Weights of a small transformer language model: vocabulary 512, LayerNorm before each block.
Each number is 500 + 50 x the weight over its row's rms, rounded and kept within 0 to 999. Layers, rows and columns count from 0. Numbers have three digits each. The size before them is the row's rms in percent of the matrix's.

# layer 5 attention query, 128x128, rms 0.156, rows 95, columns 0-127
097:438598516473495433541478462492412479520437545517468497425654465406471621524472495424474446536441559516560524474521426443569505515475454462520459489521520442557563519564535572604485385461508519496492489471471478483567508499507429530564542499520516516521468502595547470538474534442431479479468529547470466423582445447514430394469496465531600491417534495555527500525462532481527467624479
# layer 5 attention key, 128x128, rms 0.134, rows 95, columns 0-127
116:507466484416563483485511505505440435530520477619519465520415494507541497465489539485490486557481510473461550506870486471493526481486494506484520495491465504440508480523459457470464474502489516501532501520482481417460509475470458494526539646561455441585544492478489484489526485505464480522528493499551457576569503447442572534510528494510485487560441491441487466466496488490496553472536
# layer 5 attention value, 128x128, rms 0.121, rows 64-73, columns 0-127
131:465474596484542524484493436480473577511503516479509447509526486500546433377601544413471482467478489600405476524512544552507551522527479411491486517473527535550421578510462471529465543511534464532494576513575475547472467601481508558589527521485532525499462397510516546578429375510381522518512552528562446488466436472459470521469628395419495570580450482475518543503472528533526460548433
119:528515553566473525473556529544472426516510401511517539525519446467546569453466520485506547460570432525493492487493486619490453531421479494579492385544472545610507511499499585507529524400535377450518518509576436551470509502456565497510549566524526504489466379418498408544558455549506484500522420531552486545515566409455509451503439470495502446641544524408517534494416484580534511461519
096:639434472501516602493464534506485502512583418508459548496523477567492531488556464519462501429515499520463493564500499536577532433518541498526477380421515555517493444472417483452457500524517505476483497532594504540539500435431487551479417515549492504503504456617417493532513416511471487385495500463438387506515401529506488463484406484411555527613478469442443424539412439514552532557570
112:402607526457527581404506491349486456540520477486553431502509523451466529495409510535418481455464434496456499501503458545556516491421477487561493518584371413573519505487555536485537501541522432507514467483484444485519466464539566548519590559472493450451411464416538532524475503510442563521496451546535507534531584591478539513469569450515440528423542516479543507483557543443600479592585
126:464469500475505567502445512557528572524508477467456472475441521509561542548608489496409519527586553470553482504497518510443472612381518439494507505447397435465553470510534511362500542637485483501509476473457525502544523383510528515537446529479430512533546548502497527509487587526551538481652481585384504481458488616504500552518469494533506484545479588493572539488552510481403463467512
113:494423424536487523550474484504471367478446514540508508530459481498542536595429477562476626487438518462464508425495496444563484442550490494482508560436553527515501504496426517553544412486434494508518485496438522441510478524511573456501424513509477480473446552508456427521576564503461464531581490357497497461550617453593402525462458628547540448545532495511447437544484461589592529539531
122:483545463516471424542487491609454453458457473475538473558523525488594509505497554435677588593582488510568504524497485523454541535533456536532507528488555522445432495536570518493485470454520492468494560520473471477379531616521546406693576442514491483486487416533532482391424438517590461491491486526509509491518480522486579461536570492482501493492473494542533518453495549486501459456565
118:473521514521494494485412467544479362522621523513582453529604433584558530422509512444512549492452384508486495529483500498501504502448500500469503404482400539442471556548545468433505510542521452504482568517536420513455514585454519471584484576566510526490420421511504512538462435438531517534499497613574503493474469439543565520467538554486502563599552473451396489505418539464579575478472
136:493402496514484523519461621482554553560509515492499551511514443536468490543435424536544419467457498535456479449512510489424485542583488441447491420535548493653495573508471525503614488482435520473541483498523529493467465571468509429414518549500548512551493541422529458548540526576390500628534482497444453511500413471486477510441545459435446486540415514497428547521459530575595613553465
111:458509483464520476469506561453458443590469614469549427477479545395540670459497553500462477552482482578465543436495527518505507501566451492518510450436571429529409449529480592509551470553467390595560580492406458507572475437509530468421468460519495396466489468500521544425527492556471538558540485476465529509541476546584505523569528478558497473522519568514489533539528477523501473509642
# layer 5 attention output (transposed), 128x128, rms 0.183, rows 64-73, columns 0-127
132:426468576479449550480529546554603526464470471504554460505504521427483557621386500628473479631511470489494531509488526507548543432507541486480465490502478418473643526431534466546515474475525533554416484519447509438462538493431477448480438422574497453458463557503503521537576500460546527493514456506516531576449523457600529457444395551501485501486516560481443515477556566512529513352480
131:478506477535471450513483454539562602522515518570524481423457472531562523552497500504496523477563462490499496535478508450527505504455540428402497556479505490365499577438490513536497479553438460587593451526458549501509538555441340437400519477458526543475509564627584473492449475454426466487461552453559512485529511515419482513625544516480504564400494560518475421459623448478518514497531
097:463533425488462434446603524576412520561495544495514493548540497457387499481457563554431514428562473523513524510467512501419526566467450440506484577508514466428531493457642461454487461496474461501524566504414471501536631555442417468483540475446469486516539538469514509450485483429437538585460533446555522537491592511511562430521582580504476488412475500479606586533511516562453539505410
119:491457449574511464687502484549476509406507490576513468519487528427600459466493400487544501606487538491559510535462528461385458430485535535443479486538510493521462570464411549547488453521445510515500470539532522495441414531443458451554441504519591510523585560625529494543622542543511527484554512500458477426489444470530518515495456456430442497498553471556552440484559447524495434428489
123:567598438506571469539549527590509393480523544479539563463563493485517492435459558465531567464433568557490469488519545497512575543499440464515476558516541498494476498478442475581411464463551495473487497428435535441524453474486483462509516586520549476434471471460451538478639456623479531505467490434547550535485529426467540495479504461374571533486567430591481427536366527478497507601489
121:505513477488428556387559488492484534454546478508444468461407521554456460414512503481499460339521430480509462506538555535435459529550490609563531467467521544436476504560449539406464559478494528491600558441626503566554534539396468485506549527436555476504556494494469540457392499498543474457487530490486474535577455531449493478539544505582517500465452543400562619463552449549520460519481
136:536481562465502541541485468383659579522448523469505526499427471525488545499473500580482476418398511482541455499528443502565397491493622446480544507540467480483545548521405455494595509498603421493493523493526582477539476445564581577413502386551396546500442500529495459564555451578500498479537490511484541500478466476403459530548498496499522520534486538481458488435501460424439555448482
127:479467473466503531602575535480573567504495482485485498509416468449537492556393480629455485519577435505541511487532496511569521556551613473449447542534491384420465531444506553513492559492469541513458440517436522549535573489580433482440509354462425518506456556547599514499485500570454482487496512456455498530506560494477453490496508532456499490446538481470475538534566365565530436372492
136:459549572525466525416556490497430519526518431468504446461518499429525496542564538474504511535483420430504576521470512473634529400470477521490538579468504558403482486446612518514483544471510512525540519519510580514513580527456451644510484568510519506408437485515472533540434555388465467517514466552540482484480507424438496468484417490515548460399549589481492513507598455507531366463582
123:482541515436481515598434500528562582438544476502441532558521518561588296500494449521445440445471496567519445571518507514434405474529535522471508535480503529453549545486468473498503465494427500480471530397541486510426470571368506550615530562542518498350517506501478482497634493523556489483480515526600514482518463546516519446440576463504543475508481554539482446475539505539485501467515